config.toml
num_hidden_layers = 9
hidden_size = 96
num_attention_heads = 3
num_key_value_heads = 1
head_dim = 32
intermediate_size = 256
vocab_size = 1024
hidden_act = "swiglu"
norm = "rmsnorm"
norm_place = "pre"
norm_eps = 1e-05
positions = "rope"
rope_theta = 10000.0
rope_fraction = 0.75
qk_norm = false
attn_scale = 0.177
bias = "qkv"
tie_word_embeddings = true
parallel_block = false
init = "uniform"
init_std_qkv = 0.0494
init_std_o = 0.0
init_std_up = 0.0494
init_std_down = 0.0
optimizer = "muon_variant"
learning_rate = 0.00341
lr_mult_qkv = 0.5
lr_mult_o = 1.5
beta1 = 0.9
lr_head = 0.00828
max_grad_norm = 1.0
warmup_steps = 200
schedule = "wsd"
decay_fraction = 0.851
decay_shape = "linear"
final_lr_fraction = 0.0
batch_tokens = 16384
max_seq_len = 128
doc_mask = true
train_tokens = 98960000
max_steps = 6041
dataset = "wikipedia_en"
Each number is 128 + 32 x the weight over its row's rms, rounded and kept within 0 to 255. Layers, rows and columns count from 0. The size above them is the row's rms in percent of the matrix's.

# layer 6 attention query, 96x96, rms 0.0558, rows 0-15,32-47,64-79, columns 0-47
size [ 85  94  93  67  68  60  77  87  94  84 104  92 124  94 114 104  36  36  45  36  37  45  53  54  73  73 115  87 119 148 140 119  71  82  71  83  80  88  83  94 106  74 102  74  77  84  82  74]
[[138  91 136  92 138 128 147 144  86 160 125 120 124 146  80 199  97  63 174 113 118 102  92 124 186  68 127 142 105 115 178 123 119 159 178  83 122 160 115 170 146  78 125 104 140 142  60 136]
 [141 104  97 184 146 119 138 126 125 133 105 203 111  73  77  97 185 163  76 146 184 137 115 167 145 127 140 100  81 152 129 111 191  54 106 163 137 174 124  84 131 137 131 147 154  85 185 132]
 [118 154 171  99  67 142 138 128  87 150 126 125 192 152 172 175  64 135 152  93 119 147 124  95 126 107 154 116 170 115 178 146 122 155 103 137 146 145 118 163 122 132 134  62 122 146  78 150]
 [100 110 119 144 141 190 132 168 136 123 147  72 133 111  77 172 123 122 157  85  97 109 134 219 117 189 114 179 101 113 135 104 139 102 165 156 126 174 125  89 141 162  91 140 119  58 132 108]
 [122 166 117 160 192 123  89 111 142 137 155 110  98 110 170 151 173 148  99 161 143 112 165 149 113 162 135 103  80 141 108 106 146 118 118 120 149 100 137 111  84 149  85 152  88 114 183 109]
 [158  87 131  98 150 121 109  96 166 103 116 179  91 108 173  86 155 213 104 133 167 169  77  75  78 200 113  66 103 160  89 111 162  95  86 107 119 110 113  88 158 153 114 154 133 120 133 122]
 [188 153 202 102  90  99 122  78 148 107  88 112 135 115 133 147 115  91  82  94  86 157  74  74 136 146  67 179 124 124 131 192 103 106 140 142 128 162 116 121 166 104  94 116 126  94  95  71]
 [ 98 132  93 140 144 106 159  94 136  70 101 143  67 102 133 122 205 152  71 188 152 117 109 111 145 111 167 106  80 110 144 142 183  60 129 162 107 131 136 163 123  69 138 124  84  75 165 189]
 [150 102 130  83 124 164 121 149 165  99 159  97 214 183  75 136  56 106 211 124 109  91 163 114 102 135 117 137 185 101 118 154 131 150 133 116 159 125 151 125 125 149 139 103 120  89 135 101]
 [145  97 117 116 113  84 103 106  74 172  64 119 104 197  75 138 174 165  96 110 171 159 122 126 104 129  75 154 115 144 126 122 157 153 113 130 106 149 127 123 151 141 134 100 134 127 105 137]
 [152  93 130 122 118  63 131 143 109 165 143 140 178 171  61 146 149  97 150 100 177 198 191 130 128 127  90 130 138 153 174 128 114 140 151 150 121 160 113  83 150 132 137 124 133 132 117 112]
 [ 92 143 139  74 148 121 127 117 127 137 169 113 152  80  93 121 113 108 130 121  83 120 118 172  96 128  95 116 186 143 135 185 160 155 131 117 144 149 108 152 160 135  91  81 118 145 157  60]
 [102  57 155 120 167 192 103 144 161 130 158 160 126 170 126  77 127 147 196 122  66  91 135  69 138  85 106 177  99 160 146 147  96 143 144 120 165  96 157  75 134 125 165 163 114 145 122 113]
 [160 104  92  99 136 136 156 123 136  53 137  97 116 120  85 133 118 125 116  89 156 185  93 154 129 144 138  89 104 151 100 122 113 189 179 108 111 117 101  97 150 102 171 105  94 150 164 123]
 [173  91  87 128 174 101 157 133 165 113 152 111 102 133 112 143 169 117 123 154 176 138 117 201 128 208 131  93  79 196 162 188 104 142 175 126 104 114 117 123 151  89 121 136  81 177 136  97]
 [162 137 110 120 134 158 143 101 123 129 181 152  72 137 147 109 135 121 152 108 163 204 145 101 119 105 118 156 127  94 158 122 130  93 133 113 149 119 228 137  93 118 155 165  88 113 128 113]
 [172  79 111 146 133 156 102 104 108 191 103 139 108 160  81 186  88  93  98 219 145  86 116 131 112 117 152  82 134 153 102 155 126  80 114 146  94 138  71 129 122 122 118 150 143 135 129 106]
 [ 77 126 108 164 117  90 119 159 182  97 103 137 126 106  43 122 142 118 138 147 137 132 118 129 108 117 100 113 109  79 146 104  76 109 111 148 134 102 162 133  98 142  49 144  96 133 138 111]
 [138 143 179 121  76  96 150 119  95 174 100 109 144 111 179 135  85 144 100 147 124 137 159 136 178 160 149  89 127 161 102 145 168 170  92 104 147 141  58 152 199  80 189  97 122 143 139 116]
 [153  65 132 130  95 161 131 144 118 170 118 131  92 133 104 224 131  75 127 153 101 103 126 203 117 157 148 107  94 120  90 133 111  67 121 124  84 140  85  73 103 164 134 107 166 129 126 137]
 [147  64 120  79 143 119 105 155 134 107 209 163 153 132 110 149 146 125 127 135 110 105 132 153  86 153  77  82 130 131 124 104  96  98 178 139 129 117 186  82  85 148  92 156 136 146  84 146]
 [ 91 147 127 129 223 121 123 103 160  62 165 164  96 146 111  88 114 137 112 119 138 123 111 166 110 131 124 130 149 130  72 113 107 123 142 120 150 156 148 121  82 173  90 178 124 122  96 113]
 [120 177 152  97 164 145 121 175  89 155 170 159 154  99 163 101 130 150 103 134 111 125 143 107  67 119 122  88 131  96 127 135  87 109 126 138 157 168 121 167 162 133 154 161 181 167 161 121]
 [137 165  67 157 144 133 120 141  94 122 105 141  78 163 132 186 115 133 132 129 121  97  49 144 136 156 121 111  89 142 137 120 103  70 146 139 130 134 155 117 129 105  72 124 127 124  89 186]
 [158 119 135 111 161 155 185 139 145  93 117 110 151 125 157  88 105 151 185  95 117  99 110 141 110  88 110 142 154 126 149 118 113 168 130 171 153  86 156 160 156 138 200  79 130  74 182 109]
 [ 85 103 101 150 151  94  99 172  83 211  92 129 104 155  95  91 174 142 118 128 101 122 125 157  81 118  88  69 106 144 179 111 175 121 133 115 128  80 110 169 100 122 104 165 145 134 129 128]
 [ 72 112 133  92 105 135  73 113 100 189 199 136 172 141  95  95 102 136 160 111  68 133 139 166  87 148 114 105 152 130 103 141 118 132 120 107 141 151  95 105 131 150 118 193 137 134 122  92]
 [155 141  81  82 105 140 122 163 134 160 155 189 136  98 114 151 160  95 103 124 123 169 138 108 172 162 138 149 151 135 159 127 146 124 149  98 181  81 115 137 168 131 109 143 139 179 164 159]
 [ 88  56 159  86 130 173 157 176 120 118 110 114 114 155  75 105 128 113 158 117 108 157 143  39 105  95  93 106 116 129 149 156 146 181 158  84 149  68 158 153 101 131 150  81 144 180 158 128]
 [158 162  85 116 118  95 100 102 219  79 112 112 175 135  76  73 126 117 115 111  68 113 113 149 114 148 157 162 139 104  84 120 125 154 141 132 120 157 107 122  74  83 123 131  53 157 177 124]
 [133  52 113  82 162 127 114 152 115 161 117 129 121 152 101 117  66 169 161 111 131 122 141 134 212 191 120 112 130 142 121 147  98 155 116 140 110  89 143 168 168 118  56 106 102 142 175 153]
 [104 120 176 101  60 154 113  99 121 123 114 169 124 178 107 166  90 137 132 177 131 144 142 161 129 112 144 187 171  95 177 129 119 165 135 110 191 159 126  95  73 118  91 133 164  98  99 133]
 [177  90  83 112 129 146 153 144  89 148 106  61 141 115 139 194 153 130 200 163 145  93 151 133 124 207 162 110 149  99 152 147 141 141 163 193  85  90 142 152 145  88 160 163 134 148 107 158]
 [ 36  82 146 151 176 128 103 127 117  98 155 187 119 160 132 145 120 138 144  85  78  67 118 118  60 111 101 135 107 103 143 136 164 105 152 138 157 124  95 105 151 139  93 102 101 148 118 122]
 [177 181 153 108  64 117 149 163 106 164 143 114 181  89 187 141  94 123  88 152 119 146 191 115 162 144 164  96 150 126 103 165 186 129 148 172  93 138 148 113 117 146 197 127 124 102 108 114]
 [163  57  75 143 143 112 134 141 116 129 145  81 120  71  89 143  93  83 162 115 170 176 161 112  91 203 189 130 100 137 101 191 111 100 187 162  96  78 154  88 125 151 128 123 140 102 147 126]
 [132 107 122 136 177  86 128 114 110 103 124 113  84 143  97 150  91 177 135 106 180  92 106 163 128 168 139 131  77 156 182 139 162 156 210 123 126 133 124 108  99  55  91 169  96 129 130  96]
 [ 84 122 148 157  92 126  86  88 177 131 106 132  94 162  88 117 183 149 143 119 114 132  81  68 100 145 106  80 158 144 160  98 171 137 125 110 144 177 120 137 110 129 104 149 174 124  89 122]
 [151 125 208 122  67 131 129  78  85 165 137  99 113 106 129 100 110 131 164  67 140 157 170 126 145 130 153  75 138 138 191 149 116  96 144 103 114 140 126 190  99 112 132 113 132 138 124 100]
 [ 98 132  79 144 105 126 112  95 163 110 172 117  92 156  49 175 162 131 147 121 170 124  60  96 126 122 174 124 141 186 168 144 226 108 160 112 136 132 104 151 127  84 117  90 132 101 100 136]
 [185 106 109  81 127 165 126 114 150 128 174 114 197 129  97  88 119 101 189 105  98 153 181  89 174 117 119 149 132 118 117 159  80 121 117  84 134 147 140 129 116 165 180 106 155 120 130 125]
 [144 164  93 144 188 101 113 120  77 128 164 126 121  62 134 102 118  82  85  94 149 131  73 114 118 145 117 103 107 130  99 115 117 134 140 142 110 137 106 173 167 123 142 165  73 194 100 136]
 [130  90 143 103 169 147 106 135 102  81 170 166 195  96 104  62 110  53 153 102 100 129 166 130 142 137 159  95 131 123  72 125  83 133  94 117 105 119 136  68 149 132 170 170 130 129 121  77]
 [134 109 146  48  73 162 127 184 142 142 169 134 177 126 117  92 101 112 140 133 155 140 185  86  83  90 150 100 128  69 138 154 115 121 158 173 149  81 157 139 101 202 155 151 120 164 191 127]
 [ 99  46 166  93  71 170 102 118 198 119 132 166 129 134 117 106 133 176 183 132 129 156 148 106 196 111 134 178 112 106 126 151 120 106 148 108 168  85 150  92 137 173 125 138 122 156 160  85]
 [128 134  84 144 146 112 108 126 177  87 139 161 155 168 155 156 120 102 167 152 105  89 150  94  92 210 101 102 173 151  65 140 162 128 127  96  94 113 100 147 179 109 106 124 113  98 178 176]
 [110 138 136  91 149 124 154 161  95 118 140  89 147 188 144 112 117 166 159  96 128 170 148 128 170 204 153 171  81 101 140 114 137 148 166 165 131 142  98 162 189  89  86 172  68 125 146  80]
 [123 157 122 101  74 164 161 135 107 151  86 150 152 132 184 118  92 131  85 174 136  98 101 129 166  99 123 131 181 137 112  90 101  71 163 152 107 153 140 144  76 116 127 126  63 136 130 157]]
# layer 6 attention key, 32x96, rms 0.067, rows 0-15, columns 0-47
size [ 64  45  58  58  55  67  84  71  87  87 105 103 105 115 120 105]
[[167 104 192 154  45 105 127 139 160 137  53 159 149 210 120 124 115 155 125 104  88 135 122 141 124 130  88 121 116 110 143 138 151  86 156 111 132 152 186 154 174  76 154 108 137 145 159 151]
 [156 182  77  54 114 109 159 135 121  86  57  79  52 174 112 139 140 128 146 141 162 133 168 106 175 176 102 183 167 122  93 103 113 119 129 171  89 112 139 157 151 134  88  86 147 171 142 109]
 [167 155 141 151 151 144  48 142 135 163 221 146 127 193  99 188 127 126 131  83  86 102 140 149 149 133 100 112  85 108 128 124 111 100 160  81 135 206 147 129 147  89 121  78 134  90 122  92]
 [165 150 164 142  97 148 156 154 176 125 150 154 181 150 134 129  91 159  84 110  86 148  85 122 119 138 120 105 169 128 149 139 133 149 181 165 127 198 129 179 154 122  75 158 143 163 135 111]
 [ 96 107  65 134 130 147 132 117 129 116 187  77 108 167  83 118 201 132 137 112 154  79  94 153 162  92 127 155 143 162 114 143 133 132 117 111 140 144  91  86 131 162 112 165 128 126 111 129]
 [109 129 157 103 124 116 131  97  35  57  93  72 152 129 155 101 141 161 105 145 138 120 151 119 177 126 151 185  92 130 105 123 108 177 142 164  87 120 144  82 111 154 131 176 135 130 110 138]
 [190 147 141  82  75 162 107 156 120 146 104 124 144 130 163 118  85 173 159 162 126  98 139 176  61 143 160 169 135 111 173 130 148 114 129 148 118 122 108 177 174 169 162 148 161 133 176 127]
 [108 104 155  91 121 154 123 117 103 131  88  60  66 100 120 103 193 172 192 143 107 131 142 114 163 159 128 163 167 152 108 117 173 146  84 117  84  88  99 181 132 157 130 172 151 104 129 144]
 [128  56 111 121 138 141 138  87 101 108 130 126 174  97 154 111  60 129 126  78 106 115 163 122 112 127 177 127 138 131 136  67 126 202 157 119 193  98 143 109 122 106 129 103 137 128 118  99]
 [145 149 145  86  93 133 182 143 168  94 122 129 102 103 176 174 155  93  89 147  28 144  37  79 191 126 153 170 130 127 141 119  98 114 140  77 180 126 133 127 107 170  72 127  93 143 119  95]
 [126 146 147 178 170  95 101 143  96 135 145 132 146 101 123  53 166 143 133  91 195 166 223 140 111 100 101 122 153 141 108 124 109 133 111 158 111 153 136 101 113  88 181 141  97 149 111 131]
 [ 99 116 123 158 110  85 140 161  80 173  93 144 113 138  90 105 183 107 146 164 150 162 190 181  82 127 122 125 115 152  72 191 107  89  85 193  91 124 158  69 158 193 125 135  98 111 133 166]
 [ 72  99 130 139 111 120 172 141 182 103 124 146 101 157 119 144 163 138 182 134 168 132  94 162 129 181  74 147  99 171  97 157 139 170 113 114 117 125 136 127 169 113 145 129  80 114 127 148]
 [141  84 101 142 121 143 144 120 158  69 121  63 117 135 121  78  77  86 194 137  99  98 116  69 162 177 162 152 144  85 122 175  87 196 139 128 154 155 111 138 164 149 140 153 138 117 162 134]
 [144  99  83 149 150 190  94 155 158 134 160 142  82  89 143 223  69 145 118 117 170  75 141 187 122 152 128 124  99 105 112 129 107 166 194 102 148 103 135 151 179  81 104 153 149 155  85 102]
 [136  86 134  33 131 115 160 112 144 151 101 148  72 125 132 106  70 121 130 124 125 143 135 114 146  98 186 182 141  88 184 148  94  80 174 170 160 104 112 118 161 142 133 120 131 108 191 115]]